config.yaml
n_head: 4
n_kv_head: 4
d_mlp: 512
norm_place: "pre"
init_std_o: 0.0
lr_mult_o: 0.807
beta1: 0.9
warmup_steps: 559
final_lr_fraction: 0.1
batch_tokens: [8192, 16384]
doc_mask: true
Each number is 500 + 40 x the weight over its row's rms, rounded and kept within 0 to 999. Layers, rows and columns count from 0. Numbers have three digits each. The size before them is the row's rms in percent of the matrix's.

# layer 3 attention query, 128x128, rms 0.13, rows 20-63, columns 64-127
083:537398528464476518462497524505492496536438468545493501546501499529509451492503496496506482420506435538489448538474489478545517472513515467557581529393501507357601592488511453497491494517453553
113:505539599434521506539511503447501503437569509534527463508485498540482476470473505483498507516507450529511445532523512474404453496488503446455550483500482423513475474510462515418442508465504476
115:440545606592513448543519493557547533465550532463486499466492525539473473471426477550500462579507560483477604446440453515476464529521526546490475493437404495518468480480467435453481524536486473
118:542502470523464530472482547521487551461555474479547501519527457534444567548551526429490505485547507541500469495468511511543478543490481531582465553499461516465524469589444537459480488560479563
023:501537459463517462498531511499473440506479529458457527454470462508494536510411423460510495499535497474482476544499479498503537480501527513551420467501521461514499373458549514526474527558560520
120:552508521459518525537482436471563510425538532558515454494471534400537478472543486518537547522528472521506581465498477506449540530485547510532478390507464475572533494593505424439528540562466474
107:527443561516494529477477548502471481388438536476474499523482386468488486442559551516542533457529521592434537556489531433484469483466472495552502500454569561420552513497485531358429531501537506
128:537503470519488442505628450519486550474482489566445482473514493539490467522511486483496476500545561526424500469458495473482457551515532510558513510484495531460504545616523456496463556518431568
119:554550418527514496523453509495529466479542509476553535472476545408495599527558454490530573534521513518512548462481502590553530539492500473513429422552527496582555439521508506534531486520484558
126:476491610480498521471493541509450524524509490485536488543572470589432513524504493499504490496562532485504555487512536524504535495592507481524508536513384528485557446419576528478496400498534442
090:493500501498504549507543540434497436545531425502483468484474492538490502551526526540528455591538543432438484458467542504486574484532523401469498517508479599485590536490535485501537492536576506
076:505472508555495453518533512537495526497514488489527517501487488504521512591527560493497486459550547517461477545532446517562453528468487549571531557431408573466504483549423492477447478567461564
105:439453496577484490532513406546585495523482536544508488523460496452431564448468473524454490615499529442458479488515507507488484517510488457485473425475542558471440539390483528515456520475492514
111:485586497490495480498482493431481497460533563464458491488506505476538515495507510519484576397436507521508450492580499550465522553456503542590539539538518531462461507591449541478536490535564454
113:451502456461538534560535493443538454586571525509472528571523486387383463557521470457448462524491509508515554504509447476543538461504470490564552498491494467509487484534509527510490471441572492
077:541544499526536544496550506490452521411523488471519516455531522406413516368508506540460512512534492538475470466519523518484503526521417503477477573531548452520435487495434494427527491494534506
088:479491501555567513481515482516607518511586546534514532503494443531468461497545495525486530545543509550431545479434436434574517468448563548536545444539529421469471496488454471541557519520542560
085:512497480514480478462507557494476570518448508477511457505447478486495488479576525569418509498512483438564489489519521511516555471510448437412501460469499486515549596425566428538517511573434506
108:485557494605479485435453466506548508462443499489516523475508513566557531542451570526481495479516457469499465477551513585505459531478522503468455496476495445448487545495461471510502503543486491
134:446461463568540458556516534500556500450522472477456527459578487450461474539496436450412502596471488490466498473506512495475486612476452477472529525433471513531517559450503551479531485495530501
090:533439528540423480457525472495564480549524520528561545495507448606507504509505530472521475588504512508536471537546523489580497447523521460492453517465474471465472520525536494519511482487473504
073:484472471543578539500454534536453439486458449473476505471488494451400470506479515532444457483477544507451538418509481503492507526517449563475530446453493569474556487486538479529476477555460464
095:544536458387505519498505524536509511445557510450443499508518543498540467436517638543500500447481515528532511488520513485385560512549501536455485517516508496488535500468491449473515423550436483
087:507572487457472556569517570512391479492551467523498490520488499494470530455491578450580473464517536508414515544488496459387547479512419538489438551530495508531522450492518529404445421516496480
245:497528441511582580498507542548527511482539454504485506547516562458414515471511473502482567459473510471452513514492411417479536457453504503514460478474472432559555438508538486532492506496449498
109:584422472477479535514488581543492458515513474533494470513506441454460390483547490483546473581510544502517570514516465448524559475527505538445489495485509522487516464449538446488455502472433538
098:506442503503433464494561457494452521551503474540521498473483527433519457480497423384579462505534497466488536535502554517493520499568459445474524603490513564541525476473497532465421501467518504
114:463506489484549519541531506543540491508446523508512549503522519491424472479507455406533539518482519445435477487491471473474535512452488482451556487430539575577529510560554529495466499464469571
087:439538427506498533596582501463539525505532495563498520469490537395439530485504460429472495493491526484486497485472500522421560486536483528464552553445412525509536515516553528509435433508529457
083:497520509532564483396508446505515528534436535480463525496510505407477497500508475471479583527509483404474449521487520546558451527496461494546549460561493501507477546544418430591506490485475530
119:564472498545489479426501451509499493502432518542554539493466483495569505511548584549531460501548490523492521500529564545555475540500525481529491490502560529463523505464414543507507529495470556
109:577455497527500533466524529499489493509472490498467557515499503484555431503473540446578474517521504526552498509499525488536480520461554467480514544570505465459497490495519444522534531515491497
091:520466507454465505511474592469509530551505503491517418601487476516522519455512567483497477485505474538529513502454507487484549393529456553457495486441524457508550505507550462460500511475495451
093:513447479471528584493516579553548373509490486463458487598508485493498425489546441518527499524417497506494548571536434442493540529460522536504457448520514514475511402541536462477492554475455505
088:544494482515481528506512454471498500544504446406406550479529553440495461444547499475540502511517509512503531549453482469532515493442533514478474503465473473419513492460429469496436552495537504
098:444483547495525449492534480447507504428451510432559587466547515558506546591506432490460515528504474544504487447516495496551441524504495448461582504459511522620505552532529536533552442524508552
181:590476526496486633533506478548497465537459440441499513532474493522484506467491505482600521496543529491476515478489468431493489481485487496488382527528486448492488461496536450494468549500434519
084:476506445532575456489467481495486578509548552459504515514521470579495590463486532466448560446532472508457440449424487490486467484491470420539494501517506500545508524529499512514542428504498535
091:538532456481462588487486519479414425459417457523470522505555503483523462503487540507621467486448530464500490540566500446477488475512545526491487506493547476466480561475501481480508489538484490
117:451533463432554513482534550515521475465502542540451450531465510459501470480532494513533514435437465531508510558507475500530552440473514544532590537547521489459504471590509451486487533477569507
094:466456555499443483560560484428601489514432460489545527497479468505529479565614440433547465538495535510532560546487538521490465483551510512460522535485431522504472543534546482465516577498549444
086:556451504528527533531431519516522469563535538460477534556559476559565431482506508488439518544466500515560458512403472518472526549453521518515518450528554480416505508593490483499553549491505512
087:540558540528514467440496462525478478567474521483490535485520452522554505523500526492495564512499472512509428491569496546530426523477511475484524565477439514501476493596445485536564469517497521
088:509611494477463477504539471470436540482520506532531574454484457382535525470479509463547488475507569520534493490502566583483524492521464473574577560516530531506467531492445492464501437520520507
# layer 3 attention key, 128x128, rms 0.127, rows 20-63, columns 64-127
076:597574516538460502443434602467451525508435447521436473459428402515551502534507486509503510530492556464520547558473538492499478487476527544549463514523517497535454489444538565477436527504451536
096:449548511466448603484500469557505546418535540528510499545523529499535529468475479534497444508447513470492521451450538399482515545545435457525489392535414475463473483533485524534479509537508515
121:463481502585511418517536465547530503469532524470510521521506511491480520465441509491575518505500561554487501474514497538460475439579465504525578506519426521496476524465438394476516488506505436
107:487521504507485471454502560490502549466436476518458507515513494547456499567566510475512568516487473444523562522434561511535473559471548485518534489417446477505504493516495475557573541475466490
032:508494539530502503514492544530572489487566493452571520560557501486482493492561538603532497544465498550470556440530487514470464505473496468490488482574531557460422565569532428455517494488500495
108:557559542542529529555527462525522461478521489449538537447505514463564412459507475527524478468485525554504501411520512519527481448565575489524485510549401492508464509528424432542498430481513439
140:502483447457504553513466619530479541433463515435477469488515429494512507483525562562506472491488575540463538539478555486496495485485491468513476460477519502368483498512582555440471500464443539
114:494569501454488471480530494533531453479492527448496472470417455508465469572537528522470557516510522541491580520489532546508469486495592456512518500484486572541491599537424478471456504534488407
109:510535466554606501506488509487495521502504517448552517494526578487505430468502441485527512516453431440533492503532510557500577547460542550483451492465463505533530486550434477543545457448529467
114:489533482526484460517448525528445512535563505432516455596504565559401555501550467487528452512461511473467508459468536490489508483578425512473475499513474538442540481486562418522483524499553545
111:510483468490507506464544540495491463576551478436500457521466527522511483452523539607484493534520530497392469440488550485450468468528518450444505496519522599454563514429506476515475486522500465
071:537517463551545494428519467520530530461489470478449545516454513463512503559563419467522600494480521488516478554445540507589526449442553507445548595472479469497525566488508519528526517518450483
143:491442527538561479548507493513513548518554502465511539460512467663536473493492481523452471522460467514519429508478490489524475571484491469541516548444550513516536540507537622507498471477477505
163:441485439475483519541497530494570454523537540542589479506553488503490447520562471520470449500497540509468520507546481498546562431468538518500537505450466477502494493470481512458464514478541506
110:470557490553492520496464426556520576483460504481459484480481500506498509515521453505484496443527489485444475475463460437539481542473520569511450585585506495520521468571508504520452510583468569
092:496495510456500503569438488452535449504487500551439534497538484623501437553464482510515455519470491554543515519513513534523522501579535496441562506474485528475508534477530569484494486477548544
077:508501497503487617530475457534550528495458475435506513513474520501456559526476459435549557498534524413486455433501448449486509478529517495565498535531515489511500491563463476566446439527486520
091:534531566489501441414506509406520510511541513509557473445518455561517427517548472513466485536462439501524453511499560523423462549564474541550582571478525497494495585510555481444496482445560511
096:464507519544494437497474531429486407464549484439535524473520522586449483547402479555496485470513509540551472565534499511446473564539452466532510492489482510489502545478516549487562528420493460
090:516464559559549465489517505539562499452569482489481526489563477574516566556459507485505497464523509510512488559433480530528423553511529461464367431512527524523534494598483499485500484494488450
103:484509521516497390490468516464505440468537523478482463525497426569544520546492503492494416554534500483500488526476574512501523538468455494556570550481552517516493608511501567464551483489520505
112:550530470487509552543527456544545571558429488487475549522473509426422500488521535510508582516515513460442499456526436458511457483527513503503453503550538532495464488452476499494469515514437561
079:489554495558472456593500503436526481517475498535560524511493484435460505537442499555532464534560521555503553485562480441524536492542437509489518419506507454522450585504525517537466460483556499
091:544454491488474498588450507503509448494502544571475441505463431450522485467559485522536479558519550592490545528493547527491498416508583557452550481479501535497494513499530489498478536508506508
097:537538510492412504512495470570490515551465536539540518431474463501541553486522533532529488518507556509511467432499522510558476389501518449503520443496552502491434500452496442459474474511462484
151:558501511501457472470471491529487600544424488496446515483429413524543600524498545486552469526588507461493534474438528507528467500476527474500491507587546499463494448546500469473483433495480523
111:516445477433550424487466507482473433493536529508470469515502490476561530545567519493467442546465495502550542508548561572538496486462520480520517522480445491500544556507497512482551488499502511
073:516447463518537497519474479557538596485570552506564489490518467458521548487545529443521539531489475458450492461496506481589459436486567439576507509470530479567477483461500532522512443491498486
110:540557558514521539506522476654482443437487457548508465557508512411462486425532475510531546504524457539453561541519459421479440478469508519507478510558478504521513460527494441534465472536546524
094:434483490539449468521517421494496560555446489453556533514513557634485505564460547548466563477471419436419499462545513535550559512507551425539521496510451460480499524497546520507480489505429540
081:459410471477510467451520515416464492419511513492463470488483453506524487519438415485499506516554495382535512602531517475500529574530530461515489517526523519493518532548494503568526491525502506
103:460538539480505494476410527386524478441522492462506437503479478527536463559383464443501487508495455499518541479515592441417506518534436505513540510509502484561543569511474475488496497554530475
105:531443498507531549501481449573429525585470494494498574476481449460462500499490511517525487512463443490521501461437467504494465553464496530517405476472490504493403457487523440509554512515422549
081:532495448501483547544463517522553619513515488436538525464469462494510588521505551519521489506537623481438521429541458506529535411457510476559486476504542503466486452495448497460462461475501489
097:512537495570512544519488469543475472450473435547529466519465511465494473480515511474507552494483541555490505499537469503484517397514456504499452448467475540545478502461523447446483520522436447
102:410559506545558378424523510455533517453540550519473516507559483479532496512481436525492488472492475420456471535494528527528497562559480511475465500519516495493484539539494570594592478524504458
140:524510508509392494573485496492485485487496526502521490470499438485550524521479523521487450538517562531516456439524570506505480448513490445471506438472500499452426564414470436460523494530504494
109:522452512525482541513609481511496533572500514498522507502502461538437558496483500515510563504450486447468390526467459470504512592506514498453426481488565501490469492586534490518489522543455457
088:485584453535484546535452529461490473521473443516540484497461456406519508438514493537540558480445523493413480475505457505467486383478431475503484452473494473514510468472499545493474464520406499
099:479518506450435545482464453439494541545496499464588550506552471472586405534527510466490538495486498555512546445542478466525561417473543561541613515500485457507536466519476487529490481497516484
133:501478537487490415473477525533500457451588526486457407506535516527533455509523497455483426555514539554472528498544574501504526468458487516534549511474467533467525597458473463476521478456581519
097:496431469556457571430515489470556570509473487402540476507514470494501525502428537463490499484568492513526431418417511473466501562492456499479488503497527522521482445461492460601532484561527453
103:445524532545487441510466616398524515468565545485530468510505496592512504574400498493472471463515468521518516561547530525506575556539483494527535476497498499488467552485528497482533530503547528
090:503502472543508517510509511511495473458464452551433402545495481476466455479484435481511499523515423498460564508528476461553540497457510527496521549517441474482491500538513500507475486511484483
# layer 3 attention value, 128x128, rms 0.126, rows 0-62, columns 64-127
099:530567501504544491523499459397547469431614441545497467468516525431454482563515445504522546529496511454504542559485541577501557472469501471548512545530509463505463512519536611550492478520493531
109:526445519472483515494488562533539551557506477457434373465520476480515495508492552489500492513507507529493504496496496508502450456491482539523528555461500449495475492540597413411444538531526484
103:490439433533510507542563501462494532526410569563474470478472528524513513469417492523493456525457499506491534526431481490568474507490454563521521492480540452485450446542541526543440518554497513
111:546505489507496490435575487552451499519435440476562443520421488549537505526513507476499550539542535552498448519418508446480526497520441443553588432504466515446512480433435511502481490528413506
088:465467560523510531456521538514496530436517454490453525520521529488520581518466553549480546516497436366514520522458479489482500617430480504496494468482454480513486521525503470532448565549489487
103:547534485459488506531527459526511457493517511502522451422520497530478481501429478511476428502551527492535545497536503471513557511454561565449437504434462491484478487552436480445401467534409478
107:494453438540519448504508516454543428481436470470442458513534525516473564497492552533441493582491509545505483472492539444518498574541435506506500495449449550523528552461562553540533528491527470
102:478506550483526497479505468519390592473499568476538537530558492504520450530542458433500488515514493527618473534521530512455469512566491505461519460502454485500580522501553516474491561471611542
100:502522482479455510486453454493454529558539533497498563506518421540511488471480473512488456528508496503490464546471480429514509525500488562464459496450470522495464560521547467551455508468476589
097:547520524419474522513455502451438423563471497430540455511482471478573480525512511505530541503518595470585550509433511503550600544520558561462489492528454456502502434532523501473462579469509490
108:536484563478519502448523565475495461462488479514483521508507522558509508483507528526488488452505550526526528439447529517429475501554533465543471493523504586491574533503482508483488505467581394
098:599511568464424515477425494463496544547517481506426444489514543482458529508496505545405455499555536534588522505497515546492470430483498495518481535460508460539434517494525509497520535465494524
094:494508515491577460476515519459447474483433441512483437494473506489454462462511483521500550549556496466506464472466512479448561476461530479461466513505520513532503528547553490503483432466528482
106:549509519416516527509497489503476443570543496490465461609495500508494445456511496519543481544515523462400512523530524530454486501516442492482483504575447552441509536447535512459392495516585462
103:499535459462467504548514497518534459434453528492512516463442502501458543511505497559535474501595508504471495512504493508545571535460544513479530476522515530457499528499484534414505496458442496
104:510540496503484488497481544545502492482497468534501520479540461503465519458498517497494445473585567522487475469463526406447541544483563418465433467515478574492522483618480464478491509506513521
109:595527493542587462477553447458514564442570551433514486444528555524552459491489506481547501506461506576455534530529532526521524507500557540474537496490465490516395504543489457515455434490502506
104:479433539478492475447522494479528540507565496523509537528560545511538535476424530461509518522460540448506529533559506441431494451477413535519504545529531461467534448486516531551464550553530490
102:502589471458479551552472482428522421415499510489451498541484516527483519503531560537437494481540512485421442493520483540468501480530517473531600553575495471502513492518489513541568462505547506
107:447493468503412510470450411472502505510455535488465550531529481529478542605468523531461532464505494469425492599484504479478471464443529517551513540483482574467517506454444495522527556557495534
114:531490502562496469470489480444508489549463458546437543521539494435462529529523495529524536459573555516466550496551507513542552498508502614515519503450459495492495506517439470529456521440488458
095:545567544530533521470480502516507490466472498463535502513392501515478458435500401506518497516514459494436482483536478515484527499519481517616509484506437478482446469571548518515501423431515563
106:433530563539463509529621485490520508547482559535427436522540501576515412498494474488518434456530444533470499455526523475509411531557545491520532523490455473472596544520465528513435538525516512
109:442496440515473524517514487516514535497484500447481583536479529456509492442512521474506576411377535537459403452517483470541484528535486571563430543541462509496513432461531543566499476446452445
098:443412392488543509528447518514526552423495551504528484562524447480503551497542473480502519523432540525573477549510520448539614518559498521523460529447489496476529490456556505500472579454499443
109:521469460449466472572558501507497506441489498511508559534495538508482522491615539504516525530512462528526520462487501423556556452548495580427493448591548500463484503554449452513507572508478476
113:515515512449485497512560414473542480530476463509495571540495426460506470458463495479440468494458503480552494489535485460501503523539458551568512602526474497466444568517441432398578540499508437
110:557499488474509518561437516476548496489438459539534539467524530492455566549405446521609457514556478631471476466449453492480501490572455502485507493623504464526548496464554464447452477510514554
101:432452545551507482438508469467508437599459453447572565493464456515484476511541439444495539509479462474522460459520508541510524529494491492462483491470461534506470543470529521501522456450496458
086:475460526485512468425444544543518512531546529505493506485544417540515488536551525499385474520519502497539546455513492509511478523528586488526522450486567576517539536477501443563536446526490482
122:479470476530511503493528570510449563472524506547533549472464502457467579527448436572514480555458454395507519483464514552440462539506475471508463549534409505496465479471447436487506480470506484
107:462503529474490494457535515506497466511502551521549551489451515527505467486503370529475522402465468584493448511545446499531526475528515535497459521446553539496515548513571584520353492469493457
110:536482416504502502456430527513545465536545531510469496526609480474489488584506476423436457536422571435538441542480486445500569541517441516492487585453454466545529487492446504484510512511478502
101:469543488511547495459484495473506468475523567483534535501507488504480438529501476547492482530447461525448421602428480497522507562491500567519459414484458529520601519565526496575540534454524572
122:458463496484500494529519494486410550537529517511474571469500523519539460491430494438539463517394455460497461526541455454585578520474516468532484574441536540516543488529448505466503522476476442
104:521547445539503490485459535487463401530468464572476514489453434478494542508528494480580501533541536508494552497524488480515497409487510521428549492426563523444531505401471479502495427551455493
119:479561532511524499511532429524489472448441469529506526491401529514519498457488541440524521510508529509433565506645498519471372516492467482477519463489539541480458491535515519545495428457479584
102:490532524496486505475606500456426563514459443518475448491509500466535488452527470438587497430514394468525488511459525501516488492482469458524518564536462436507526580513452497498427436517433478
103:525516502530515507489498454556530564527514527531466458522443532584523463513495414603515475510470453459510421472543461491472544517536462464512453473543465439550476510496534537465530472445535513
106:500563486569475487504474482504435542431472474531400498472517506524553560492506519521591485499533486446499522465493525502503412500479504393542452552573539499567418507510442502461465428470453464
091:505456514535543478519445497532570442476623499561516458521486476520480527497545485468546518500506579628461549520531483463468533397504531498431544415457527453515468491510487488508483428476434504
126:491503493481480474565504511493586487536500540483487455495610458533473519539490502449435473573463505528487548495513518534463514590513485481481518461411486533491536497493486523559513479505505514
092:542505495472505472532467443519547463568528536510551504543547509472455503497544482394455523420437554552600483457493489502466538499523448523487491500532588458474452429513519515511530525468531405
093:496455509489522501478585531533442524423557557523475451550432541567488530455502524575497498474519463526547458503520477581448455453534469472508523454537532478481453508554521487486469422476494466
099:505424441502515486482485396484471512534472501450518554503498457497498550507525445483528568511565518446542525473441539608506454486462574450458509511542523577558519506542512542562530594495521425
099:450586512540508456533601469587491493463505521546462504487503521449534483540500456491552498472480429469501483517568499555571481497515518510485491525532446456502492557536524480601469398540487487
094:512481527458548510502437473507460547471518506467657513533571551486468450546504430461479536470538481529515482511597510484525503516497482474431498427510433478550502422548512530513512458450513513
103:498488503505520532467543506466482422454600514475501550518550508490483505550502557452468575549480493492472544519410487506427497466480522504470529439513530452518481550489428471471512472566533476
097:463445529506542485480439467499555492480549485463592504510575447457535473520472395475472482512508463464524444536534514480526519529499538421418422501482499494562492531466535546495520584497528513
112:484533435537527474497544550471481519432499482613429469516492539491542528496555541482542439485481471471551500482500516498557464515543518473523500522592589516433488499465542529512432465552464420
106:540440525450467488504534536505458539482461499579527486538557441537531464523567523459498461517472466569529370509511506501512512483501550448423496542530556462516480522502495480482511552539538466
105:456506523519487516587557516514502550497485503481500527504465531493482411486446479466500468548525490520449445450546495493551392515468509569545559401470579539478423432530524497514525514439534471
120:492540583493480501521427491483591471491499519487460479501559550540551533548513556541492528448549472489537477531469513468477514474434489487519528489493495436478507486560561476584530549549543487
116:510556440511508502484463582497470539485519477487442535499532489503504543501534486500513515463452502474518492594480475520554573546455486532537408531526494444470619507496398547422478532476476507
110:477495511475457513480486577529434562508423489586485442509476426505497566494530541490533443483481475502517533541543526512485494552476569443489486563570497531397608501426463493512446458490426527
089:436514498499549531556522505519522455443523485490491464513550496531473480505493437455569475546509451500492464564533497474448473569511443583522512540447429517493539500557501529562575510460546573
113:569469514438426516532485472489484473592436516478547533460430503531451493493444536565527495548613542569471564448532502504515448454503516498443572394510488484467427440505505452505504554442503500
100:460519518445447502519491489529502574471503507489522497473514554471443498462519434444489506424400395504511499525533518502590504523520499464480453505443533487533507470546486516529524586497524458
106:492485467473482484520508509508498517539485464469502507436551534491536489486489489518476460481490527427527485484496499486483535474464420370588477501473572493517518443486445501472454565514544477
101:501449469478490507464543522469454523445458525556476497590486499572476481441526512501590516491459460548489396632491477478513535564547452503521437543510524486443499496506500528574466568497515481
094:497413488474497521496487495491413476494576547555562424515492531559461506479461537573493499581516450546493513498536485517459531520566509487520487444555512538501483492463532489506468500522507515
108:495399545428514477485455502501466512498510535503550428458416465529512536464454435578550481521518451463515467501523504480469514426531512453446502491559533535407460467511516518493448497417525466
094:444490520463463488560442477525508523503503558479483504528609416481517437512489484510465454497524440501464509474463499503474561570496503506535481499493461450453604452446480492469459544586518433
# layer 3 attention output (transposed), 128x128, rms 0.0967, rows 0-62, columns 64-127
098:449507527458484510442522529486460521444482436546462543514455461493498474484500464458467518387525538498430503518602521450499497506470496476502555573484477515444530530540534459511431514470393600
110:456473520577465519556552607519486501569426477419533503531522474500534534485483552505547497519459553494463500552503466526498490437505535519519468557507537572449571562473524547466550459465556516
105:463538440467552564449540399449495486467496404512544472511527541535439462455527544486462404499464540546556461448422577501514487486471454492416518502490588460445495477545491477505497539478553485
108:475466510519502493559563543491469534512492507536415498449487550497590464485515470520538510597491379522480441553376510485480487507527500485488536474457531453508457524477452452465466559503544517
086:476576573484518521513437487448560463511512491500584475557466486461462500472518506492491524532506516524495418549518476533522500513462443562487495484407493513460439463509423529484505463610459558
107:468538455493495551534498530488536489433460484463487494521509496461546495450443552589509521536500525513522525464583503506426523485506478503460382407543544479506504531492526493544511467393521536
101:515478459580540585445484502506557440498552397442454479516521513467499559548503510507442466481490556454482487498449541416538511507503525506451431508463411530508529510481450522451460444505480527
102:530502544589519416572478419549467527570508568480519551474538530417487527553504450461500559463521462489479537515458537540581462563464489536536503510469467446618565478460550524498481424490475520
103:533516530410498550502451523441519488519541503506531399564496443554554573491484452513511507487500392494569446424498540499510540525633536532526504511457504547504484403492501461507552417458539463
093:470570452446503440577507488470458534502486506541476515525502492455492449466519458400563488449519433509531480541411485535482444507500470498460508573471535453492462473512517524516520445558503433
107:546506482569539425522515482518616465554556496524486486513493524468548486578483512406454486502453525480448458518440466514470497516522565518497508474473510478519469514591432472518504523524435535
097:556474517514478478422467514471505487533446465508513500547526481518466522463437545451409494453560441508561470516452551438552475509513560512524516569484444495377521491478480514445496481469460564
095:555525487533542496505473420470511497539514429471541493497514565481523515534509464488524452473474527456539428453443559519560535517505482499543507546518583534534533536540473478595470516529439541
103:522538530465483478520562535513495462607510488554449450532489518536483461529517532457526437479491458449443520498477554488491549485555522430477514492492526594520599521499609473568512456547477447
105:520476430519506535442496493424499499499444561469493519568541526469545502480503503455501507516487412456505467537549475512568505521520493529467485470497559574503454524546503548560517519449551513
104:566438544480488571591453601520552513497561565518460489543436486460516536434483458484496502436427464543506461516518538485407506484591515532521465436488547463566452477541448498493509456456525488
107:473478527481529501485477498453542507438493456452529508524490519466524466474577475589527559463566484521516626456474506519486545473511487500523521435431422514496559524503551402540508494545499545
105:447525518524479546503467548465500474507496449463562518486473573495541499563421497506525518507445484425487421506532530538495539504466537449392527503502509478485542497413489542570493449474518533
100:490458529461551549478504458421517510509509520541468539561524524547541455538517591485501483457521478461484454590610416485529428471510514510557570561483469519511433526540473520546554523484470510
110:476584538526547424496494405554482547455516499510472476507502519636481521512427508582494424506471543489464546501550463488527408521477508519514499457476491523525558509475510482493478462407502469
110:460502472528471493479528543493484560508514423515522521496505526566486508478412516471507470552540454497547520424485441571532483503540522520515537547503412528480482467485466453540503489519422558
093:558498481433458538472539476504492512541518535523504498442497506493480494450554484555588533514540444478480583456538476521483519470493510513571566466479480503542518455465562423506488560455388465
102:441486533508536583528485440378501509557540427494511533449536513430450538515487519477463502517516509440494503487463530464468483508513498472461513484562458463649508494552480540494514483453493511
108:523505563509490557518528457553541502432525496475537445486465457504496546580546522557537522506469605453457517542544508529496532496397514458430484533478454494443459455510469502429478447580536490
098:515520460562574516556486433528484486466508521477491521554450493470533461518549476458530461492552473546458459525489509525541505501496458550495456548463512514460485441504429567423485447541536465
109:485475519493479437462540490540507514449486516425519494564634477562475471523491498440466537509520489512520489479469550558474486508477511429480455505537451438462430501507561498538476446518582501
111:453611452500482488501509492500525447525496511474469475537502536491530499508470501488501499546492455500627512521595479483550479494417514525452439465496407528525455506548481487501467513501493487
108:424458549536564458522511488521546483535513556469459528504530509477504447472462519487425483497482571501492581468486465486439474470549510525476521576468475508543431492434519467467522502449460411
098:529442513529488517437509572558523441533467551482438485406562462531515524567466481502499541527509571424512551524464491465513559557510532512488488593509443452453502513542531436542498547560492497
090:548460438439540424481476551506531555529509562500501503532498426556473484617470520500459490523569620535451475476478501503520473496549566495538454467538572515498513539569476562496543534500574479
116:487597517513493516498518556459522511465474580491523494541484457495431500506458492489482585567510504530434480426557521549551464533507484500532512425517544551468551511573524504439446534490410518
107:501528478492539457542593378553494487556511451517529482391495477460498516520503457528490502522458523458462432447543515504531529540524543472446537501487497467483428468518524482585549508462482511
113:438498540447548446538518466488493582403543505494471489554509462518523457533520463472566500505530470471414571465456471564451521482505482496501612519492496524530509523558495546538484454496475475
103:473500461429471560569512589452491464445495475552456423521485494437468509454486440439542554431456560475505556525482481517493541596574490523523459506480430464505494524534532553448452536506521463
113:512567552439417545475548474487497560481411528496490544480449554511473534445485443515496482492502515512531496555473530570513487545458571469555394566522486543470500454528472482537507547479498491
100:478496577461506498522509438490480548468564556437476545523508477572500477545490534514450533478576457529541473512446512488454439527491502476512519543523505485557499456538463517572515479492503470
124:579479525500490543500492484545496495567458491494514510530492543518505448516503583475532495522530486537629457539400554508493529470474532537505455489504522498434492423433497426470529521520514464
105:488480557542516477486473506496527535497488582496499503490438506560531543542455484547465517545490472501483486458486427519571515526528493473566487396469524549488541483534512443491553495448550508
103:452432494519583491516506483497529443484497476469547420505532471461463498487482460446493497486508545472529546494399525425524512496454527485434442541425484450503515544511589528435449517535522517
108:508478547506540482440476490509516563529480557466529534493502437543593506570490532515434537573510436565508462437435449505509465440474533502544474499482555491437464501540483453536566495497509548
097:474454544439522495525514499490407551518473490416496492527514400533505523540531476491465544596520449485505431394446549479538483544550518456553522491496494527551492561490556530515503486516536537
121:511598489454531580491534537442490483477544533485499515499480557509475466502493468531537561426543578476526519559534436528562546415542490490487472489541472440435514499512516402491515542458508498
097:482503520574501491498572529473490456422474433520451529497439518512498514504495515535521559495544504469366491572526493503517501454479478430541585508469475553521547581504541433500454494512463508
108:552477507505512438455523527498484552532461486478531561474509467510482524499518503501419499565549416504521475456386526476474426554511471486485573511457519528465424550464506478545490486525538532
096:531450508555432490522475611553500510501496490564491527474527499496488498432497552529436484501505578564516510492560504488501497501497518493469545415461547529434452492512448516495517441498531529
105:529472487511487571486509539468518492495462512540486446523480507473441569466445494540462488509483483457508444495458518486518528505554441504546432455466510529478535492494496486443520524453487504
096:475458460485438527573506524556507464568510445494428470451450479535494495496480513553520479576507600520486517460520447509472477463500537533588450540489530582472497544467472470498523494482464441
107:579537468475569410474452519543512549506524512525488571538515463481445550472519529524460530488581497483495524464512439531494539511591486485507553466462486575488512529417545491543489439481504494
100:518451477474496457481472533531468478524513481567506438459493493468414471461407467499550470511503568513438568464503479460462465523525510456486451462529491490583545528470525527473469524431445476
111:482514546528492511415459570469535561486479570443494535461508442544545551545479495561449582504521448507488484494501457491508463498471513487549503454470446459517539482526426453538562519471523569
100:577488431508506456517488487530527528529538487535514526495491516463437530519447450603414513513546504463452546401575469507505557502495491478503458511483510519553539501423476482527452485464470502
115:536534514477397588449456532470523455518510472495518499481509473566479504453471587527515514515484500434517542503564562506445552465438555464520508513527455461492551496426520419470510488450439551
115:480495533504542476467438543508468540484507563450527544478517412530530542493496565503471536559469474554457427493468413538523558555483466529543488500416462500468484433546473512560507503479513498
114:467469555498512518496531481446520426527460456602456494490484515471458516440505519510540461461452490483438568448483489545507450498536495457499511501551494559523505474558469509556447540525549490
109:447460514550507512510529428476533564497480578456493502486465528496520487581529462508483497465443502540544419501450485503541495520477540558514423456479541483500516442517420509505517546507596493
092:523543494460438573496516464517484460539415438531480481488443512438452421462512515484565455503436570493495579505530578528515511498468516565479497550562524550511515475493525495435416511428412490
113:454469524511513454490505450503526444490520499442504472536505536513503492518494558456489500517453447497583429595451579440449507540489505515465524528413532516463568541476555523501464471577526461
098:502488472519551559486533472475519482517459492546480459465444543487454559519506497511499485486505518463430473551551523481481445527411495535505532511547437509528504474438507570496520480481450473
111:425531498489491484451459507466486471524489474494441453494530483510484478540503536501538467471488524527499587476488462503491523456474482536522483483553445450497531460421472506477524481499525534
106:527476478554457488500566476511516552503466491501500508453421550457485532502524416534479539472484449496477510466585551509506482549486503537456492524491459530597494486531513455490493499472475494
098:520515473500444540508518525480498495465486486417523574506441499412528584480499443502486547452474513516525443524492507446557441502490465531459543564408493475463448571487498529501538470490397540
091:481552465557533458494522433526543505527547495454512537461523507453457557574541458496389496539490523488502525435457563470518486563490508504462460549522420514608518528526477534483473471456548502
099:428508439454495543543489515447490488478527454509442481515471514457504486559480492496544499428502566429465562507605427504514585461446495530467445526521455483560527615529496546566490479445488508